Weights of a small transformer language model.
Training: a variant of SOAP for these matrices, 145M tokens, 2438 steps.
Each number is 128 + 32 x the weight over its row's rms, rounded and kept within 0 to 255. Layers, rows and columns count from 0. Numbers have three digits each. The size before them is the row's rms in percent of the matrix's.

# up: layer 8 MLP up, 320x128, rms 0.146, rows 62-96, columns 0-127
# down: layer 8 MLP down (transposed), 320x128, rms 0.134, rows 62-96, columns 0-127
# gate: layer 8 MLP gate, 320x128, rms 0.153, rows 63-97, columns 0-127
up62 102:173075093172111118127111181088078160213170132179151041078124126136130134154083123107080068107139131130163094136117158167093146160097162113160147160148108105122108122123098118113165172066194144112160212150112136134092136089100106105122138134154127106117053166155140100192091151136106118111081131155142096106143094158120111123142135182178129152115093092135093085123156117176126099145098
down62 096:150166154219148155160160132174079094182140166115174072114105123164141100132136191175155172101165131094133166162161107139078163112133127198220118139122098058101151152118129111097164129146118203158110148135147161089113112134095138098122097107105107155129128139152091080174121134142180128124133172132162104092165114140109163122128088156187163084093160152090180140128136101145096149102149
gate63 105:078101092121118102112115087147123126155146077102064172092071136100157211137151112177153086044102149137144155172145113074142080121096113086178167095168155146099117112085156141123128171098148130149127134106144100163097117130152082122129181169076137177130163091138207110171096104164178103119162145080148166124150138129138075138122106049137165129131111112122127127138173101114162135172098
up63 101:122126071115147113118111152145102144127157130150117085169156122156104098158141155127138127165105124137124100084189114169137099139156095206097086077126079112119150124124107094122195065140070140153156184112156157135184076106121137183098128076140163159044132135083100151117121072189105126167127107174139118140152138097123221125110140155167079104173142135147097083089097133165142080139103
down63 096:126179133045116135098199199160118138090170184113104175128118113140085111106147120126178129103096144142117089107149150128111122119127166057127111117168103151079072159090121144111148092142056053130115106137138173086158160107168146184114120149058140128111161126101153154160166195170150150140149148129087074124124140126112127100107142171104109085159101088171127130187079149085124098115137
gate64 095:142150148075167156129054133111122088145140101106134138189082176136104108142086111112174107165135120152168086120100205157137104154188177154179095081213114111131100139113113109155124127121132146044153146133092070132087142097118126130180099133106164133104127135121145137092184091116157099091090085181127155158153134113130152117145118121134187117145167113143125214145185138139134078070115
up64 102:178083141160139113107179147122176191134127113188117124090176078099137128119153157133094150124123085103106140166103081140119161157082078110157155164031172130202115142128133179113159146135132116189122084114158144142135114133183112120150136110118089065146131123113127113178096156065131181140097156076133105151096124169164139085108163142117075161125079137144102111102055137139145201129124
down64 093:114098143117095084165132192173124049135138150063132102161135146165169111095131124061141105128082153121150148136155105138072177057160151142067070122128124078182086152082145118087114128129117164157161157109109070098118105097105131134099092126109085114108158126106161104114140116139159177155136148094130139075141133125100114151153124132159147161161138037117136102149104103123043084075173
gate65 091:140110143147125070124138156152122192196086161104169092138163087147160135084120139180145139148099119093140190152089139153124127104113136092163161094118124095111088085121153121174114122081176103085144139134169110136047178103182105139090126140136069163102130108151138121120145193089161128142115093191155132188188145137165108052101186162083152113093129108139172125098129107116116143190118
up65 097:134150135121164108107118087131102114085147121111087116122139108098079123140132127107159132139125122146143148128150154103158144150177093121073186170102101142115131169086165192088052128138064166143107129097112164175148102157169112167172143092177144098133144120104135093077126107200085115197160189037087114114135115078078096121110076117125117144140214157114090111184138165108143123125112
down65 091:108075163108160159047095198141070131112133149140148173160133132151168172123099103135089168149101191150072142114148130137081122149157141029141137119140136139167123135133121099155130190125153061128141123143070116094087091162168138149140107139125115101104124080151173164170089126123116141104107151127151115123111121110121185147148108085179180138143124105180164153152068169117195072107166
gate66 095:122154113139123144120121117119163148084216206200177145134175138175164140165084185139154092069124122179087119089092143139045124163124140073136157117165152091150173149125135186114100136133142141160085123132084157174101149128108102073162123137092154121129164079143126033153148072101163113129138160146115112147196148127119133139112111116160184096139091171150146141107128117129131141138146
up66 092:124116156130162149135145140114169116107131145182146127175159083127133174127100137143149129081154160169126130116048089141065142149135127102176176170134138070131153162105176163158122162141198186112091084092105135168078122145107098097193125130174131135154156139133102101133189104091106138139173212167149149171197142172221150154105127157194141118113116135163098151121130140124131120144139
down66 086:120070091157070136134144147116137110130092130087128132074099102139128143136124255114123081143127091151247114144092118144139135098189142043114162091140106158118075165164109114115121045134145103124199102137130156156111094134156104128115120138123087143097162161113109164118135137105151093117085167102149127145073124137126102146165118168169109095127118128119165130146120124128146103104131
gate67 103:099083101126125159169153139156105051143135062164098154132142128141189080161035088102189149179119101105176124082136126093125150152142097137145153148152127099098094181107176079130122124110122151180155085074118125097171139155178110095104175143149136148134115170150117125074115147133109088119137100112086216133088101097170117129144125128118086091102092140166098183128164108114080161106145
up67 101:123140141125122114117138139080168213160164115147165127122139070068086048127071120148193076092149125100139101183117136098107117072153072132173102187101136126097083154107132076109099157120137099107122136146124117190128111183150124148123090114161082100112056125149151167109115142099166108171094065124092162161170081095113113094142158109101156158145121134143109068142123090099089142116096
down67 108:136100128136152140116144122147150163130187185060132134138129099116112144115174086109107145087151138086087167160159143201114206095096141116109078145185114135161162061146116125139136128123122182100165115169134134105101131071070118135099174091100166099122128165140077207118148123186182160097157162140102142092106140133076145125180112091157054104095132111093139181137164161129133095144094
gate68 111:108106112154127202119158128112077144143128069071123105099148171131143033112133146137103138158154121110148175098123159162089128123134128105159108137175105139106109072102098061114164110162132161186149149139103168130135166126181203060118102129114174066189127128104174092100198155146105135098136121141109071096130170121147149116103083145098110135187126144144166170097144165138082078122134
up68 103:147111143157127142127114146136072175193203052123053126095108107109087118105152135165108124128144119098147100091076118112124138123179143148097136095120151118088129220095092186121156088138134077142083136138169156141160109160139155046162141127149162151107190109159058127103132091160116114145153143115121109172102129092175082110134119143078187118120158145183120100167082137110162131170136
down68 108:047153117087148131103078080123168089130168179158137112144128096103152116093130101099130142123123106106160145130094134133160158072098061107140123063091130131149155106108136140113110194101133140147102088165137156101127102133073051189084156052128148137175084184126128123157094129097112112124103143120150203183149126192115095115128068144141150093172080069149170133136121090115122120118163
gate69 082:138177127156096096183144129175169089098198122052121127145147120123144127050079132125140139126145104147130166135104126142152155129181127096100128112148129144107179129151017120129116141134122096166148127104122060109135048188170187098112154120128126050159094118116157087099102145159152122195106125156128118097120113127150170069130114155162143119119141136166101136106100059133161131064143
up69 089:112178114148104074125160118128109116118115128094104122080174151071145105149099097175144151069134149152136183112094111112151086088187133093112143128164160155136144124181102086153108112117116112170131099101141111126159074138114156107083142120140125108127070125124094150075111126200121174106146198139181115131113105127066158080088170144076088100123209133137141080127132074081148182053150
down69 094:138137081122106125148121072113156136110083171070143136125102140138099033167185161125092059114126146174196107124107177091124143099147164218102097136099096107141141149154092129116127100171141110124152165166138125120114120063119092147093133104234055159148111143123139130150094097106107127110139162127141128102108115128111071112152132091127096120119145181135126124104201154172105078160114
gate70 104:207151201153111125134154080088094121113127092141147128146144158151081180064101107121197153184201118118105137116127103147131175135094136109089160103173105073089089118167088114163144111177150121118112123156157211127142125136104064069176056122086153138072123090136110127179108157117140154094147109137148102145129121130156117169186061119133084122162110105122140128138136117157094115128148
up70 093:153144125175108131067141098122079108151129148099159082107105122098097126100150085090127176106204173171152141082166160175118188114138062147084206153107071092104112176124111109158076086136114051165109102144120179141173104171108155096209088119130146134138114125131116123156115134180069119150168131154120160124100168181084126117133109113156110114089133127150140149112121119116129068101096
down70 097:098094126150158070149146106079181127197111086066111155137215127130093118140168054124164162171141156110185154109131112067144099120149142100109162104167165142139178153119120123074118134132133152087084151116097134150145095191053097111137068113134120167087122096084078179136173117117113135134124133164136124119131141165177157182163151129140140093107122140165187103097074140132090148144117
gate71 100:146084127086098128112120124179107148134136087150087141096133191126098135174181150121135117134101078145151129095127130044132169130126094139121173123141129068140179193063120103162196166148106153151078169098149141137175107183141129090115165108108103116153145118110161152133121124144084110148098126103133148105162096166135075070159131140111101088133124094064189132035145133174064170107125
up71 091:179137117158139071127187094156149089089107155116139108143086116121143109090114101145148166147179109094135132139142154159145063164172046112191112106086082146100121147149072188142146078076134123137134126075154140168112125119137143119130093168116167125099101087172109152114120126057158095079131090177125176165137126131153100104139126070172153091206130161125075137126106078108182085131113
down71 091:119151142105158115187126165123078129136144147140176195076117157173174072121124078143101141083149144176110100131077185236106107143160121062122084080160182133074156124153068179070159113178126121056099069092089164121145130150145160127142124063089145107123163127109116111091128142136147160139128113146116149112074119152112147129117120159140155103147171172133111125129155148130157117145117
gate72 103:057127125116146108131148159109166123119154121108109126062114081111122183150127087126128193105168154127201129113083177135141109163104125143090186126072119112135140084092115115162172109122105065068060113122118171084164124156144137120139111100056159137134108155168086145138134197164142160077126176111141082071129135192115119107123171144171156097125107090094132092113100169125141144118058
up72 101:059090127078054127130134126114163131133120173134093071063106129107143173155109126119078193111161162133166114138122118065174157127163117123132156107117163134159133107063161123115154091130086133026159143146047112111113118126138100112117137135100199154099156142078099125123091103109142090114073158118126120059127119139119138157148158181195152166124125135073105113101173143154126150174134
down72 091:096157139065145098109116125101167143150118169126134110032115153132144143184133157118126111109168156104147098166074089066092117082136135130148210147098142150122161084095148125083104115200142130064156133062172130088092114170130148107091078107088148123106111129114118130105127098145082120077105089143115101069105160139127131111091107154148088115117118089094048103184115155105191106148114
gate73 097:174153082104113167107095131103154106141094098142098163112119123126089101124139102087087134160118137065132167105127055179152116115134153110159113182129125138175078145106136089104127111159202123034160172131160117135160172121112080158079155155117123117106156075130105124193161148124192185171058076041138151166148152135117124128105115142129139139081155078120157150140130143100086147148111
up73 095:166168077164117117148110111090088096142157153154084201152148090099114066108121168193131109133135078157080171129123111145111071101128141114152093147083118203108069094146131142151132163165077125065158124128175123090124137150089084149097122152119105148092174120196104144159136131123134130149133130061161188145147130068083136152095088126152099138064129136159133123146091124166074089157088
down73 087:135125140210141241096148095091133104110156172099123146165113116112071089098102138169101139110139176161141109127101166106154117121070158128152170115072084180176091102162164182184125116172123137180089123155129130125155142076144135119150095055189120166111080134112075145137104098140095073085136086118143084133084161125094122113117097108090108147127159152157119122095115093117117132138168
gate74 099:110083114126069118033113097129111132083140107102147145112129131127098073175115118123141141111111111172151156114134150134150110102114109105059142070134149134146147130129175122111219155167145146141154105107083099126196146123144136130047119105103191122163185108094120125120086120064129077154133155127103102141136140056153109067045115096123131161123144120126100135144187200148120129080091
up74 100:095157037151086143106084170184158156100174134094127086095097092110080137087150179153162107136127101115144117121123083168166111094106142111097076113124132136173174166130127178187161098113157102194124122158127131101136091083128087125130139146104134059095095126090206182167137113171118097167138187149168126119100108151139122104104145149117123146195119093095182155148168104101141087104150
down74 095:132128162171144130156142068099132161120121111112151086113090146185126131120196156054132126168118138144238141167109174143155114104130074071129183136088101117103128065126076141153096128076158101110110121129095171094129116080059152120116162088137099186136085131142109099155139198132120137162141091126144122132100152158155173160193088171165109129125170139104129109144082127145153175115159
gate75 106:167082131093184114159192082091133112094104060181100142126106081127125167148080108149145132105123131130110123154072168127154094143121121120084143115115123153039097123122177086138163138157172111185072083113098120170130082095121131135137115115136146169161128104158128153119096122115167085122187096178126095149210167154176162107163178126102203170112109141161090118120128092172115150099123
up75 107:069125107136111151113096126115126171088193138104134077150153140176151124137137152116143098148097118112112129158217068118124149136076157076141074119204090141116141166121132180128096152116091134110125130131181144089181164099120126119161174123140121107165191084105093100151117134104103142088119156106119158093096057162087231127136090125218120117170103136127119141151111122162136115182128
down75 099:161127096112184162103158145146102120092137116154138148116126125147138112117154089157119134131147143184006115140140149133136195113140150099096174159131120115125123157069071157130079125151113111164126114179141108165159137123143200123145161086110067121148166134181079115117145130105114118079122135126124081117160163100068186179097044125119093113141136143099130172158082138124197112203152
gate76 113:138154126120153114144125151137149120152091108119122132109084092133132150157119107125133187051131123128123176165167150164109138136093105155193057165173110108149124123138121110074065139168109168138160083146116094077145164083183154129153152085174082155115103087105124050126104129106171106107131091128132128126126089085119171183076142134045094131145065143097167146039105162141105111093118
up76 118:162167102112112119138123127060133127124117149106142091171167118150061136113114158103121098113120184164154093132121145142139082146119100073108169088098120121103108106105160087109078136123099095165168171155123127083087088150179151098132131145105169178126115164148128090185135116095078215077073068141100105070079176090160082167161111094125206156127103106154097171118111107155152138113133
down76 119:123101166117095160144139150097092095082114139124156114133106067151099052123164122105127092116141117177007163136120154109202110154158172130106154144173131086050115071140143099126118160180115103149141107129130131121151087113118168139117115099172153147126072157141152081119131108099091121113183090045093100171066137111162129164159144131130139119157093146174116161110156092162164115151158
gate77 105:139137091106105153166091098130120161126162073172193136138166091193172147090093117123123119153164156116136152156144118146114145138157152158203084087087172098116080109137127164118084106085137153182131074165160191142089196162121176067178153130093153072117126094149116190137144129147131120096158112104146105112089165144152159170119084106143160110138133088148115170174078082149121142167164
up77 102:195100152123143141133083168117062118151079130163103142149115161135081172110141066153179171150102144138129149122114080146129182107161074153095125106117099108130084078106154091091151118129177202094121114105147098106130138140163104138118194132150079137128121141133055139198140201118162142122097112089083153143083147096208116115175156085160160127110103172091158116103150112145179123102136
down77 103:111110102115141108182133053178098131138098099153126157095161139153132099147122148096121145140206118112082184102121153113125158209129168113181121088141111097139118134148138097130093121139134109204165119172114142119142160151138164117112088100074164099164131093169095152120119131091111122045158107126085142153104107100131170160142056157108093110164092118096133142118095154161040153191196
gate78 100:156088125126107172136116086120086066137127118137100108135097123104093104126148127127103121166152152177124089093107101112158072111065159190200118115131104138152137111108107172151163140092127088099106144117191115124152181194155150171128089112118122100055125150072154150163142092206141109152119088184129115084099161221136161132153105127101108151152124095150168111166107065148188125118160
up78 098:146157093088144124124111165104174149203127122143157102140097153111152116128152142106162106107099151077121058115183099099127111153098141142136091142102117190118142160093151151051129094121117131151120102113081052127107170120106143109089113144128121119097131084054162209177149116169146183156182117140061163054099162137134148141166141107074125121160077158073118159105088131157097133117154
down78 098:104093098140161186120142161151081067136083107153125080154173143113142085121120150144124121077092092169000130098144093136151166124151114119145110080139077153184135100090144124082105108157162098105149123159155163116116171101120140131097103101155096117130097185118175140176119114138147103134177162151087165119067095093113140130093131112142148106181104113213155126116149123091158103123078
gate79 098:122119151104177107119098123098104121114152131156151053083118102125136136147098126134108116133137114153107097168123150115061105100148097093141110114177087170209178050115111092086131154045172189110127154098126143084121130152132107105108195158097141118101093069149178131098095154115087093171077095127047144130146164086090134146114113168140130183142104131116176153190135124163108139163117
up79 096:163133144222112106083121133137141142134121173187125141166132096171144090143147152105125114133061128120126167155113074162130118130090070170151142110106170124113156175161122085177132138142079134085088088072136081096140139109123137128151102090135170157063160129173155116175078106094118121080110113052146077126120153134123118142108126121071075106163142122086057192124145206127141103135118
down79 095:096104111114193150145129182083122157155131181101125114137091101092166161172163046151101125146149115154149155124078115121081066123136131096112122149075140130129143127094146128113086163149034105128152116148143106088115117052173116154097177129124112114137163101146151138077117099112154091139114179154132158135145127125109102077134114157108130117175106131077133130217091145107192091194055
gate80 106:129131071133171107163114145130076083053114166138165125171081153084120137158109106102132110140143093130091087147083119144081108118117166119173204129123163147167156185164129131138108144149098168131109146118180103137158189164090176119108079121142176094095086139137115075093123085185168147119128140162062070156146162081136155123142138161109096120105119097226133159116115173126113155123090
up80 109:049140144098125097100225118091147087069132144130109159133108068108087063159109111099142139122159133084124127143114177172134063084182118127193148156133089147197104145140077102147112112102101119141165124130158146179133083127152125132107154165070126099133134116144102131148149135159143053131127122160199142115158139188157090143139083125128040132066120127114100133118159139152149130104136
down80 104:143113089141087118093157140098101121138129131116109120136100109118140109122064122113129109130143108123161165173164182177145117116095171109094129159134117093138054116124113105168105114152112108086175112111149164171046164205140088072078101099153132130183103117187123083170114109106152140198149112119164110076116152144098111094160173076099135122118125172046153143106112113156049160173171
gate81 100:100205106028178108112178132091135102126153100094112141198105081158078166153101159094190118156150163138155146108095149141133107102142175094137117208093137141137128077167148068189160156129154108115113108106097143136125115136122143072178118127128115109126158086199107109127187156153160120178106108171131104081153141131101118082127105086099098111159105154115072096143154147144114131093154
up81 107:131151187089125132101182134129132157140147177173150151114168090117109160153115102093144082119135167111159160084080171194118149173122138172145134112140141081077166109091141122087091154153133124081110059071136154124155116177170133072096126088126105062122151105097152166106121070124086124124101181130118177092106137166161158179137141090095102148063112150110125096111143056153119085150074
down81 102:164126118128136088126152141149145130168107101144114098142142139140152094112113143163170141145111162069150076200142079081090086098109103098111126098108074143148128135104137116144189116137136160163119133157151129159097152144175084113117137195167088153117123102186091121127121109162196130165122047163129118170188127185078058111101165117147090136127129069090085181184143139107202157116101
gate82 092:134052113083120116168123151123111196125178132084063140110131100131177132098118112107080119133132128124142115058146115086135124131164164151117169119084163142161144099117140114153128131162152119115093120126186148133144115093174154087143163171165162186142091096149082125110163145135103034155075126155093084059148149132142181096162084113140128043141114109148106133140101071135090126135206
up82 099:039118148141114216140187196181129109116172095128070131159145177134124152118110126149181094179132145132193074105135195079096135137180123121100092133157165172145153144124140109155167079089157131129173153130106084179109153152128092082155095104122126142121154115115120144112118162147133108120084164141101101125133114137146127120128210102167126101099102180105179129175078145147082136157158
down82 097:064112142074151178110139105092143124100144128146130109154137102126108162154137126083144114109108107206075125151069133095109126161049082176074081153137098173162175147131144156142109166072178115125152149135164140151074133106072089123134153161143108100105101152112195103093148128151144180110160124148135106134087151122136158110146173067109223135151102203175135124097131116104120155165107
gate83 097:131099105118128123208190103151080124119173051115124062050150165105134191101160111104182130142089123122130122182138093120091151181114204130128159116092162101165151125058164092123142151133132147101095131110104114091176187105130161111126140148161068109124078105079149111132122172114124171110125222141139111124130115154153141141143174095165157148122120106151117131125155109167076101147152
up83 096:167214054145179155126102120141124085127118110127081061166089151108138120142103090140080124182124071108162120074127118162097189162131150064161088142119145116092104112185142130115183103150099110143074158147135115169148112115169132137141122151120130134118142137132117146141073165174119169123125072153177130125148160120155165180184187132139061189107112075156129138111138092157151118073141
down83 096:137190105110138114133110172173129133036179136185160132096122076093128133120075070129171109056068113124185171132132121159177142099106214131105149084129146094092093121081144098118136172096084158134094120166088105138111090107132124128180144154137077159153099134137099096103079122155106184125133104135172114166158154170101092169133086118085125118122129078167097150126122142151126167098097
gate84 097:157180090140150092131153134110146100128176056120125138133134180097150119157131121049193138194114057167130054136049144156123140114168095148146145121127116146157122104132115112137171112154143105059133125130170145101110118138130123129158123141027113053090137161142127144162142126093147149158110123093100091096116090160137091109122102109117124108167168128104156158107126109064154192051139
up84 098:092131150108047139118124089098126174114118109158177137184117119114144138098125130179108104136111132131158068173104112100112066120140146065161107210157095127109107147098151091127120124161097116124150082105070117132153140059143157072125161185176146194097132142138127127121114131107168131122080059115129095185063130141136075124102129145147147145099088124152101102069150074167130055118160
down84 093:102141114099106186151127107162180075146110169123150098100114137137119082150163250076103087122189112138172165058151122148119161101076115151129123084139153134129163083122119105139132115124133158104137162137141127120103201141143084126123094144077136051086152116176158145141160121121109092114143154147128136090125131122130148177105187119115104157151136200049154093178140090075127157114131
gate85 092:143088181094111092133023153151189142096113161128153081157150175130194195079141134166156081150174105128131159088131116082084147132137117113115123148108141098120132061135116138149180112087108172123171134160096157132105136184137093167124103153108134128134126117113119162102122139103128175174148129158073182095219139119074139157173093174144131108139138096080102088110138151100076111134133
up85 096:153119153179108130149126108167127072130121132115196096089126145135141161186132118153092144140163132123137112145116162107132108138101141134118097123148099157120168056117121138169143100121127166065156138157060159111177144141153092138170098180157094143179097233178155154152087176126128161127117056126108099109125141124091214128118136172183142138132179118189100168118103077073107125171129
down85 093:141090144131168094171079071109165061123120141160168123099160109086143162135124096132155127107133118138163119129147156082093176081142120126092132124155070145144119125133134141072121099104147147098195115082163137118140145193109150169080099107119119134122125096137140175141115091116099134157105116140096175084184180080158111127210092125095188039130170126147071063106125173094102089131160
gate86 106:130154110127089162157151138076149100134139082126108153143143128102111097133161116035220186114165109133133100130087212150149123098185104156148095211181125132092138090159109114118060143110141102145108075097142169156145134138181111154160086163120122117153096129159126087183183131149150115090113129154128125101161110171126132098131136135109114072155094132092177146115184159063102147091118
up86 104:209181131089141124145136121131175088116109142084163069131174201176082138140091160184108166138105184115115137119157147207152122132094160107150146180071087095143111116126140095091139140142075152099096128132115137136022108129160171151143117114149161123079120112150161163147130110139123121116113185146168182093108118138157037144167134109144138109141113126076116168133115112157080113123111
down86 107:100153166090104167070154140069095150148100107157117144133136102083188163137168011134144117120128107160057125108152143105111037156097119151096149166141116100131192083149116091110115147105153116079088104115131138109144131166153190153184144142094152130152129133106090163090088127129150151136095126112099126119119154106167156146119173141108151096165147084158048148117202130135078133140147
gate87 121:171136101134191133093114236173129141143129141144158121186122155159117090093148104120145153129163160131130147148158101028111130079108164094107113126173117110144135121132089163157128170217089153122154146160121114152134181152141136153202135147113132106156154121133120169099199121129157108147103133155081122082124122167187171152157132150096124135143125148132141102132111227108158190169130
up87 118:101104111073149120199132105060106174115123089122108069110153171095210134118057124126095131136118067165150118120068166125138114173138123136137173115117102145122128127154084154132139146086068145143145165095126145160191070098123077104102081083085151141142094155155148111113055139112142129164073121143120177143127102142119062150135116127086166097114121142181086177119112067139114154136163
down87 112:088125086136149105138145096109123098105182086157113110141191147125182166113094083197139112151083164103000123170180136171123112158098106190113122114137108081144189153183138146126141091121107105154164137131099109150134127122124100075147166092090096102151140142105150119123176141097155108081157112105148135167157123135131156185126152089125206125151105141138141120091139072128152111106136
gate88 097:114128063157141096143178109070136111130149175093143100118103079096063129114085121116113173160225167169127084118124104133171160191131119146127083120126143119127153140121186070108206096110181148116132141112135138109116101130089109118129110133086136167158148179081127134108135138124155128156134096155180154135137094093151129135111086138137135184191083167105113138157203054104084108180138
up88 093:087147115086159115207128131109145110118113177118137165196156104154043083132072078131102148107129187117119113127138161088146137116138169100100136179122119153069190097134131109111126094079123117115100163177123164091113147129096139118197083121132097148119139156104123092125092102190135177061137055140113138125147157123142158154177142132094212193129111151144151156137121089123105181138114
down88 096:110112097111155073161064161092150101138109102121130149149077168081132108093112082156103164175146112121093143066088130077162167179155118212157111160097183179191117126113132137099180130147112092122097157092115132127058120158103105112096139147050112100135174129140120170122128070111082170123141125146193093087137117122138095162106119137075172109113103153086109139096188086121138110135141
gate89 098:153118115112081127147094180056079128137140166195141112101116093166095113118145109127120072119147067128129126139155060122137115124020099107161164166136107142102140122084106152113066120136097136166107130115139121115165083149138111121115117133141201121144131120222145205127139121139092106186128107123172195129162115116162153096143168139135094120183125136106053110101140154149133117089074
up89 087:166132130082082148125134134123117114143169192074140088099129138129115148114150114130097113108139058122129146140174086134088103123143159128163128146161126136067167103131138182049113084147134145130130114108178128138123160113154079116154069183153168167121134101177152138115114103119083058209170081147164117121175168084093137092135179190141117095128142162125063155115155184147170067097119
down89 095:118093099102085137159162143107103129138141154118128098179118162121108137145130204149130059099145106158115138103168140141133108115089137085135152113151151103121105090156107142082104124112150133097081162130114131161156104153177047086090099122149188134130082199191121106081124094136060139129133142117189146113151081156170132148165139200119118099120137181119045146207154139095197106118135
gate90 092:137127139161088133121050145161171071136104131117123137165149152112099144158159093111119154144155123152087141118126139085192136091088096123133092101156130121166096102119100088078014159125132161169096069186109202153164104092147130131136147109161169133112144106120164115096107174135106117116097154062112143119119129144154135181073153107193150055151125135080152149134112055120100103149099
up90 100:159102101162112153136056136167115122150134149134163138075081142066126112109169131145090125129133166134142111090148098105136179118135152063114106132161095141128113135129127110097057182045159129137105152201166132113084120119141088134111135141159109171111126120108161035192125113109155118084133079102095102144124151067166162132150117121192217096073081143117115149154146120164140120180118
down90 096:127092101148118127117082145157125123130123097122140137132083112127119134178093099111167088148165116088108187072084095132184102128147126161103134110124156107164135068194191097101109115130185146107159155178145078142097137106115098076137081143221107175143120178104178113126078094135087141109145123100166135132142107131088186203165128147156158081151099162172140132134070096141106077172162
gate91 096:126033134115126096127114143102116100160064105123151112141101135089096140091134157124129139099151107106113148120160157108068107128141106125182099120129172088133175191118188096109126134121162151084135087139127149099147137175170179148148113122054080140125126187099119119127076076108128115154139166090134102117106123198226090088141148107118113079123129089165169196140096168138120193082126
up91 092:137122096121135131142148159168109133167137124084093196111103134129141103078112136171084097110081095160156100075071097124086068120175175136090123152090163171094138134105145131116119122114220118121150102118164112127106089145145107119125062063121112126135131119079131071129108127114172164131168193143145162112107057080153097113104115147110171116059130153098159130092127080188111080191152
down91 098:114096152178078079186133128159126085133117143167049122177149105148170187147212083113146092125092158103110185113166139096108097238123094163115168182113126168124097112088128089126106139141115103113118157127127097138118170095101041154113142167149075130114166148077131107100131166134128112095129144169116109142104168096159179091102123157125139113155126081129123095126115163078101129116133
gate92 101:176143110161109124136138104135138162125207111133087128073147123081129115149074107112173110081120123120140165192107115090102145153124136159056133191105101117190156114147125105202093172112129120192132149205156118168098110130153159146131109148154091109081101077176069146139107084150145128185172082168140127080162156160143137114134154121086077127139152123137084138138147113193089116182131
up92 096:156096184187120101161159097158139176069118129146114109133112117095106089097115100127166110174113133077120175137092109130122098184133106111136125111071168038114111094138144137097140136146162068101093138098092152097068153102107166115089146070074199110137075162149134136106177161123092174149090174095100115161116102073120152133118118138150132157165129107154114069092157059125133073111102
down92 094:137107144093084121129121069117147103101086142125140108138136146082105051090189058106137116156140143090089123070119081176104133161153088182143097053144135108075070112131133117077178148125115031145175129158109162130150094169116109189130164139151161159173091091126148138138126164092147129101101157124090105115084107090117159134085132128080081134108171150168093109112148089113154133092137
gate93 097:134096092139106133052102141163178103183114105076122101063180109072146136129120108152089081095116120145117168143137117153094141205109153095170146150142095180132123114098167129130079179119129192105090156130121135135084116186129141114069118202103141119134077063124162098097152129136141145151193126126127131129145176115122184067149095093116058151152116079100163093141174129150122115152124
up93 100:119109092132122098119136140112093174139148207105199151129127106131110068114107122101180164090135169117137130122159167129123108141069181121134087150131122107031138113164183073127107185086151175153142168166080106157128102144166113099139179133146078164157108147131145135186138094117111132153092072161096107103157077083118144148134149042137108176139177104147115069126141103102095125168127
down93 101:130133077112197103141147198156125126124123136061164140079149122088135127109079083111120101141135165158149140101189152133122158088113204113106111167098085109053101104109157171062121081082074172120171193071171168130140131133123094112145117179177107150143141102179154156144113124136126121162171118156068115092153140068103115150189149148090104132116090126125105074124124096128143139136131
gate94 100:134113108101145068130112179135143140124101159125161120192171136142120090097080161128108100178155140072116079133126122132111118111108142198164156185130118124090140129113153113102165174065099084099117065163129098097155197112164170123061169135150132116168167128137116119137150076079150143142119063185082149127115211146136146154125130146113191067155072151146119144151118111158102156111182
up94 098:122138088172143104154131104137143132141137163175070112124112169132147051115167094171088132127156115161120129090082047096149149154099104103135143137056094077103100146128132155143198152121177092096124214088143071131148103116148166116136172128133155168147104187152165175131151148157154158142098124105134116142088075106118147196123065168159129188119118113120139068140110133131103096066130
down94 098:093116104156149077146117093081134122113065112146106094180144154167109119105116131143069149102082129109049106094193111067125178208141114105162107182122084120098033146144130121144138172140163057126165141132154090142157127148136134142112097090105182149163095174101140170148096136141173153125090111101109117112087089093118162189091104133161135103107079124111145148089124111122106129082167
gate95 096:085064101064070171162160144158068178149163125102136100125116153164058169114127158142182154140172187102106098156186133112105105169154071139174150098163156091144147076141104122167142100126075136137146167119113123135157159089149085114123143134152148139147157082106156109121149155171142153157062075167113120060089121114158098070141095144195139073136102157123134125139132099098106153127116
up95 104:109089124105106149112095133101131133107139096139151114042127184082033102155119132114141075070148123153136117098150138089156095155158090086167155114147163125109139159136083117088168116129117146088114161160125084143150166133129160099068193135134115115181168158158119135129093124094081098147204142151096123120125133215103130083187170134128138128143210118137110113141122100062125088094091
down95 106:184110163133174109106119123146161130106139101091095111072146130153094078178146098130101072088134107147127103143154145186158136080188177179137138092133074177108151110135103197083107119168163117042141129188065106138121116059108160118138147111138100112149146180161062116185109156122126110131175119120111113068165139148103113079110100135098109069137132099108148175113156145111108123082117
gate96 104:132126118094110167180164104067162066096044128122121154199115211123101156118114130083112128093140124109115172118171150155108140132104182162088126117168105108140124097107119110121114164153117129153117158142129154173155125151131172139161129142142178069168081087109137111145214121131153100122164134183132111132162156091098150110193130054059116113124199165104100132089120151130154088103104
up96 099:162214099102128177117174117122181123135109101087148179181131121126171117125141129195123121087127093142093137157167054154136109118148147145114117095166157160113145152134116111148129142124131131078099127134174137161103156145129165136123131128146108063051150112152129087088188088105132150134108148185138127253156187144109110129181068088113128133159166133047148110144126122163118129127141
down96 100:142114115091138131148128113101167180173085131200125199139106095158077107118143037043127119145105150057139132111127158115134151130113156095125099147143168191123193158143103161124120155121155105114127183158126138159176098131108178167103160167127105146152097125130067130109164115173155123090110126118125124160112163143135081119117185184115148121131079170188106123084163164082185101162108
gate97 103:172084123128173189116114128146130116156168187141094155066088138122082153071190178139101092164118103110114126152052074156135080101160088144171146126087161137140161116144108143196121119099162116143111066154143112090155113156109119143107081141110116125088118132081168077135078153067092126158173096167187149155102175089121132158112092147167114125157083108152098132090123112169073111149114